Weights of a small GPT-style language model, trained from scratch on English Wikipedia: RMSNorm after each block.
Each number is 500 + 25 x the weight over its row's rms, rounded and kept within 0 to 999. Layers, rows and columns count from 0. Numbers have three digits each. The size before them is the row's rms in percent of the matrix's.

# up: layer 4 MLP up, 3072x512, rms 0.141, rows 388-418, columns 320-383
# down: layer 4 MLP down (transposed), 3072x512, rms 0.137, rows 388-418, columns 320-383
# gate: layer 4 MLP gate, 3072x512, rms 0.141, rows 389-419, columns 320-383
up388 086:525512488518539493533502498450487531502484525494500488506528477516521522509482481457518477506480537491496552506527544511461528507521487517530496517531503503502489527474494497504470501497471492
down388 094:508496510527490517469501495535488467524573547528525492537485517516496542533534532478465482449504473553445522528488508504525544515486507514488503533499501512494504554488490506494483525499488486
gate389 092:494472465491499547509477528513521482468489467473488481520509521461490471502432487509493547490502500466534448518463524510472508521501550480514535541453469500535499516503487548492498435485517490
up389 091:483461490527498513481522511473486523473522495505486520512512527512495510487465471539436477505539505510521554510486492459490469468502568498495521508537495499518479488451519515441482443529541505
down389 094:468473481465495485519509567522513502529551478514506478504484521506507523519525500496515469528491522465498483482510527490537516543492504529514490454501506545489539496467509459528529489538477549
gate390 095:489506495531516493535473513431484484489497509489471530518498500483494519463527492534498484533488467548502493462541505481528523486500447446498486500526508506486495548489436474459495476493490467
up390 091:456496512523493463484500497551503464488478471502475451467474494474509512511509517495502501528524526482481492476479530505552541432551517529479513511510509493506502457523520513493469541479585543
down390 099:547502515484479534525484492510525451546500516521514469540498515501533540516530483519511492515491498546552489493490480484542537513483478498498490494499481527480502506462511478496551523499556468
gate391 094:496484501473494475522504491478480476509477508451486462482526524487496509488510552505500512496486469446487510509490464458430518519500535548503531487509472482514532469487439526472473483533460493
up391 093:519515536473485507508474479475490508523454510495489523531454547466456461499497490500467506498499505456471489454480520527491497538502514466515564510543480505499487551513474566483489516440520512
down391 095:514486491488470498475488512508553572466581510518478563466517512522493464499503515482502480503499466523506493487507508532526517504492483491498480443484522492460535483519450461527506472500487501
gate392 098:511508540532494472501491537497502497508482491487489513479556522485518505515491489504494501475509521502507511493484500512502455514452513475457499485489474513503520536528514547467480503493456456
up392 093:482497469459496498524506489469522490483515506482529447508461512505504535533484466528546513485488509518506531534458457530515493445537522473527496533494497522509517531507529480524484463505509489
down392 101:496494467481535444515494464468510501490507461466509539487505475479512434496503512489517545453470490492535459523454499520509470550484493499488515535497563508506468526521501504468491506480504462
gate393 101:457522519520498542512538475510476446495527515477511501526489528535495487503495477512473489501482477519523513523471481467437516474530465468503480500491527467490491523485509500508497460463535476
up393 094:505547488492511499473519485524502511547501522523516505524502476512486508496503492485462486455529526474504489520448480509496510476536519478488496472492490491484535452514504471489523480450463454
down393 098:484529506505538514514473506471521494540514515484527443498546484507463512493488542489520517515491481513532456467499536479546500530470469552477457499492500494528486516512518518479481495488514504
gate394 098:475524555511500495477476473473508505524487523502503506504495449486523514512481469534490521438483469513490512482503483490482490462508513500506516484512523503527508479504519528487503471516488536
up394 097:510466475464496488518466519468466555484475531536519497510531483471478509516491554491462466490524538489514496482514474501492484479518493487526495491508477478516477535549546500496462501525486491
down394 096:491500515479523524519483462496474515525472520472498478535493480506513429506519462534504498541502481496488493534508508447490476509475528492532507512491503530469491518517504482497496503502483502
gate395 097:526553477487531499452526484520496510453560491511456484483492514502471531524514486431512441531552504484534477519477502504483514511495517501517488458483512530529511477492491471490475481515487510
up395 098:497513473510532523525505482506516532513489451471562504516502493492541477518476482536497554524494487484507495506523505483487496520466512493507490486512521519499490513466519518499536478487490476
down395 098:503488558456519465520447528513497533457489496471452512500474495512462500532536483521506499459482535489465532540537524505530517521508498504521529506528472476454509516553446469489547510464532468
gate396 105:518484543465497476495463464509480529504489477510493541517491531530483493484521484521481483487494488474474491498498485508527541469513480499486470481486523462507539515586534532532457520503474499
up396 108:488523515465514508514526496524509490501492516496504516485517515525487540522504500532513463456501493456498495516512488496495517463504475485550486517508506487517510534515493538491429521509539515
down396 093:487494493542495480478498533466485485522487507513453512525515513495544491464469533505514509540529529507479510473482515484536507501521468495482476501481522510490506466484538462497505456470503530
gate397 096:508497496558522468531536486546469467472519514518524468510482516432469497449490522527489545545487500502481469486495532493494508515516507524448531512493494528429473462475510543495523532526502521
up397 103:439468484528540511487519478491519472513480502477481486518494482513520503514470489495498528495503462514527548511544546494478492515484509508475495496479475505525481521517503459464448486490460529
down397 102:486530474492511507509529525481515491539513469505481533513540516499507528489492521478502493485521532482483457453494486476511514481478507465478493493482486473463481515489487472491521545523504504
gate398 096:503533497471491467478490505508493459486535530459487502508499478538502477461479517479500458545496509521485478492502522502488468505527457470529481506519491455510484514520507533571514502516489516
up398 096:516489522497536468547522507524506459519510485517513490498531502534492477507505476473509519502523520495551552530501494525495503473514507500486494536537509478470507487473508513506479552519485491
down398 105:525495545514502501475517504473496506474485471477468436491545473502539509491496480512475527501502463497521532472488473509506490439504523494487462520521515504502464531508504469526482466505523502
gate399 097:480561469478528512494516465511489515472470542483502490502509501482484497511463517492474499512510509480520510477500442500494539475492425563514511517511488502459464529489528539517485524497515466
up399 104:493462524498479519534517515472518509505512460485487526537477494454494475498479523493485474492490543469493543494552556501552502509513505520523480486503496506475476481478485481486518488443512505
down399 099:488444480566479486523506519520509530494500457485494496460533480511491523466521533491490485536488509448468504480528517505489493527516510495513530501436523531484467501492495530493485484445486501
gate400 089:482520463466443474508487469458502509502531481515502532501485487499503541498471481524517507483516509474502511510477521491507474521479479507455496458542530481523477528521483468464485533539482468
up400 089:489533529500505526528489488523492497505526516498477509515474479514495505519513519508531532501476509505489521487478526514505489479527486541495502550498487526488466502468446472491531480519475529
down400 097:507481523499491484497495546486539484497518450499528479456505494480496540495514525483495474503514538500517530482508517502521476442510491536478494507480525461483510501491512499484482511501464508
gate401 097:524463558470508511562529499507457496541465457515509501492495522510475491529523485452488514485482486461484458504492505472480558527482438533492477478503503507492486508465521542494469443509534507
up401 101:531515517525498508519528464495474503512480548545502515457504522554441515506491516489472538496508473492515551498506482517510466498526503535488487535550513513523517519495549522503493488531533513
down401 097:514502523468489481516481535518538490519532503481530508450490471532527520489494461482496504524506494529474506507513501494476517529515485489542501544530477517462478468506537522485486496476466480
gate402 101:493534518484486535505494480494515474448500510533488494474515539464528536514529472508526483488512594490518549493506516506516502502518502479502505514516476522478504507498527506473471528518502484
up402 101:496496531528524511524420541517492500493506464497515502470533522528499525525484525498539495520520499516465475455501538529483453555512468510522493537503478532507468485506519511468500478530495513
down402 102:462474533546549521504506448455462503503504481474490461533522492505501481514516501482496508536461555510527510470517490475470484507480485481501475505513467479490486477515531498511489520499468503
gate403 116:490523486496493524544513504514481478505533498536499523440506494454550505515459465500479486490549507480531466445503492531458497553497526464493511485478464476483509523512488494495476470498517529
up403 117:552476507487471530477453495529530486500429510531498506462516513476484550480469513469516511503524474495489475553531484482519483508510528503520490510558475529461519517511499530511477499571495526
down403 107:501485501515515500455499473494530462507466505497466532489485475505467563501517446528468569487493558450510488518475490467506532473486524476492503509539479548507537478513521465458497500538505506
gate404 111:489462488521524499523516549518534500444491487483495504512499492455542509507547447479555508525482512533516557484512496493521495492518572495516502480548497528518521505475537501491511548504514492
up404 103:478498498509538495448485499492529488478505529511485529479512518497506461486506460508483549509466527514479533455523450493489512505498534542557540482497495497502469485484539519473537481516494507
down404 107:541504493525545502505493502508505515533530503507504514544501466479499464448526476455502471542524490492479501530471530539489472500497528500511477510525527554482505499490521468531535559557541475
gate405 094:483512570506496543534519493530505543498470515470509493448524515516539498486419534546467526464506463476515541530493514514480467481512476511491507461518446453503495552499471525509502514495528491
up405 090:554506554530509541500550471508477524484494490484488501513506501507493486435461538507470493496475483464496543492478511510483524486472467533485483474526501496497508516483486521496472489500486486
down405 098:533485478486455458531475495474491439501543490452474521554512503471511470504587542491551507503477531556497490526541495504502526510478547492497529503476540478496470448504504487514516490469479495
gate406 096:520500504507481477465495539464489510517472526539509480495551532483483510503473525484535532527499445524484448516469525519491531506487454475489498490507493480517504474570489467493491489511487522
up406 103:507497483507491489569474478514477535454486477483507531516480485516459474462518485500500499479488507503532487514521492461515478473493540510473511499493516513513472504500485521542495500513531479
down406 106:512491483504498556507480524493542513526507498472464519494489472528516518474506469498475484493480492535516479485526504507520507495525507480499559471559446545538436459508455492503540521473530521
gate407 096:491547508519518501500540478509501494459494443535461500520513490530475493491536487537497519510425540469498454533444520499525475501541543470467539526519520513533458492469497535493484491435515512
up407 097:522481544499469509489492509471447504506476498525536471539473491550483492523527445497533516432472481521470499475548516498498508479511467508498500464494508492497495532507467525523560495480497477
down407 098:501487472527501486506544529504540519537521510511506493486503538469495477452501526475464527535531459507498449486505489496490469532489452500464496515528515504498539552505502456491507522522496494
gate408 092:498489451470513517492512522546492495520512531494501520493490514482515482515499481491557435548475511477496479512500477481558510523460461498517499504567520503538453498473510487545496492516478459
up408 093:510490510524509508477483539507491522519432536504484552476567485521506519541494516511479508481517470462507525455505493473487493461490504495491488524487497516512534502481491482535495545516448475
down408 096:548499481548480477468524473500500488507540480447527486482508529481495486499498531456470497521499463511497490519491500477537498518449494520488510487469504534526510517514526483486457520480535446
gate409 101:462506506519515503498480505533492458470477475469521533462478500550481503501525494486488511478483510524501491482502480463484476526477444509487507487528484496535484465477537500463536486502512508
up409 099:493519510473496467503474475516483461477500516469473553479497523542459477479521491531501523510465518512521547447485497498455503484505474512515511528504489503510498519484521465481532424513484534
down409 103:492488517512476507513509449434504531462531502489527485500521540495497496533477516472496464503449528495491504525496473471527553498506474533471458534463529538485465508472483551498549547518531494
gate410 097:531463440503456529481479532504494468505495508501515484466551530493489525478534491486536510516513479492427473533499483518498496513528539510493461499523529472494468466438503538487538549501482493
up410 098:511517513554475495515461481555494468522497509491457505478516469537487550513491490488476497485479526519509489462514522508488515490481507490474497524512465484507536527541488507495499523488506469
down410 099:488468487488501504487517479498512526480458535535486530521499534497509496542527505445517481495431520503453530506489442503503457511545509498483481486480485521499519513533510481493500525529515549
gate411 105:512535532526462473493513545482508470475510480527508515507533476525502494504476552493458522552498503498513538493527517492488538554530483508514470489531459519467456533463520502559481474543508516
up411 106:460490503474509507509482447561477458520490483508507456502527503509537531482514469539486446498504467535480469483494480470468484516492495533514488507482443538482490562534469536541436537491519492
down411 106:486536507512473486497523486446512517471468506498514529491475495501477521533543469546491486489515540478529503521515520510514518477493506536491489493513464450497475474488526514512515477507501490
gate412 102:496515495519540499444556497528510546484532475480550519475482517505463533503498521503515455525488515494494505476470494514548502484504505520459502531487533441521477506519448539534486550460491512
up412 103:477497459486519523532530504502506506493495475511538506496508492526490480525482492486471479537510457487530467488507482532498454526501500519483504477503524487499472477507482516507522489466478481
down412 099:498487540519499500502523515520479510510453492480484529506489504504481540512455509482522499524473524502502494492535504495513504481437535477494534479526497502484493542535509495488482522510486475
gate413 090:522484492520524495497515490533483528504523519510470553487533500504482478504554456532523526485532503483486444464446509495488487512475470441501492465458529496518507509454500487534488500503492478
up413 093:453512512533504484506502478507515446499519499460480526507520475499496463540515497520510499494482510505504527499514501503507487457529478499487542495460525504478478531484516495456518509532530481
down413 095:507583483452523492471498485493505528501496509511482520496459466508508516479490542487480512534486469521520490523460499543512499503504543475500500514503521495513507478532490492517493475486489494
gate414 098:498470451502507455472516514529487523505519507549555513456473481512497455459528550548478542507499502528491421531497483504524466496482464537509478495476499489499520492463470479469541442533502519
up414 095:501485475489525519522473527472522553487518526469488489514492514498460499537505499536483496485515533489490502503499504481502477528496481514441516515492465509516486516488455485483495520473483471
down414 098:468494477500529471530508507499473490500485502516540472481483467532439530516495489429479476504480514508496519502491529505514512420483553515479496505536512458518533488500537479486523514515494529
gate415 094:492513532540475477526505504516540521500503497522473486508505512494509483507544477494477492506547514478524488526524519461523486485524494489501503541496461495517509500508517453503498497502530461
up415 099:478491476524512540497512493501476510490479509503493496501532508438546487505546496499512489481512493518480535543501480497531524519468473498508456472503487514527501462516513517464512519477483473
down415 099:490493466477492504512505462495490514469518503506507516481485482505481507490514499495471517491533516528494490465517528530514494503535474509509511497535498492500516512472505510492449551516500513
gate416 104:479515495481514490479490510489505501509455496492496490513512501487490495509488547520518481497534471499536488506553555474488515501490526503498474448491482493515492513495488476475488512482474465
up416 106:494506488511457494493534503466496512528478503493491525451501506485543491543505499499478518541525527476489510490512543468502485488510473468533508498443521498489503497475551495499521477473517485
down416 108:482472497522526547508480480522508502485508480500425468505486481481538517467485462482521470544499518503477475509503485512475511500454558512485526498523525482506485491500465506505473515476480516
gate417 094:516521492506514528518499539481528507484520509503465492467518499516499493480468482469509532489488495489455431486521484471514535474485513563469465475512473483477507462489443455506516494501501505
up417 098:495516544498470516487511498524471470506449538491465509535503517460468540446492492496472512482514488548495502505507532479514544526546489482442485519474499506502516493493504511472485452523536492
down417 098:483513459492491528483462535503508548506481481451541471450504514532493500449559535476527497472470517482481511487479518478488470496526510511521474525485506492518501512465446466522500486525456467
gate418 093:492511500539450480499514550469497490496481526528486538500528523511485498503463522516524501497498463521458487490508524501475548579445538480499460512503473497512445521466510531499514533495486525
up418 092:516514482489464542491490494483513497479519474501520497452434479537528545485501514499507524519493486518461495519450481474550530480531517485531497487515576530527490494497527466516487517469474508
down418 097:480540525516495492508553460513501495508505498502517490523487523486540484520521495506511501507490487507466509485497502489472476491517537491493530497545424487507533525512542509488489518498508471
gate419 100:463471472439474487510505489476480534468496522503534530523534496478513502495504496467482509457492493513528505516571501497484487478488463549498544479505503489508489488512489453520492468490478508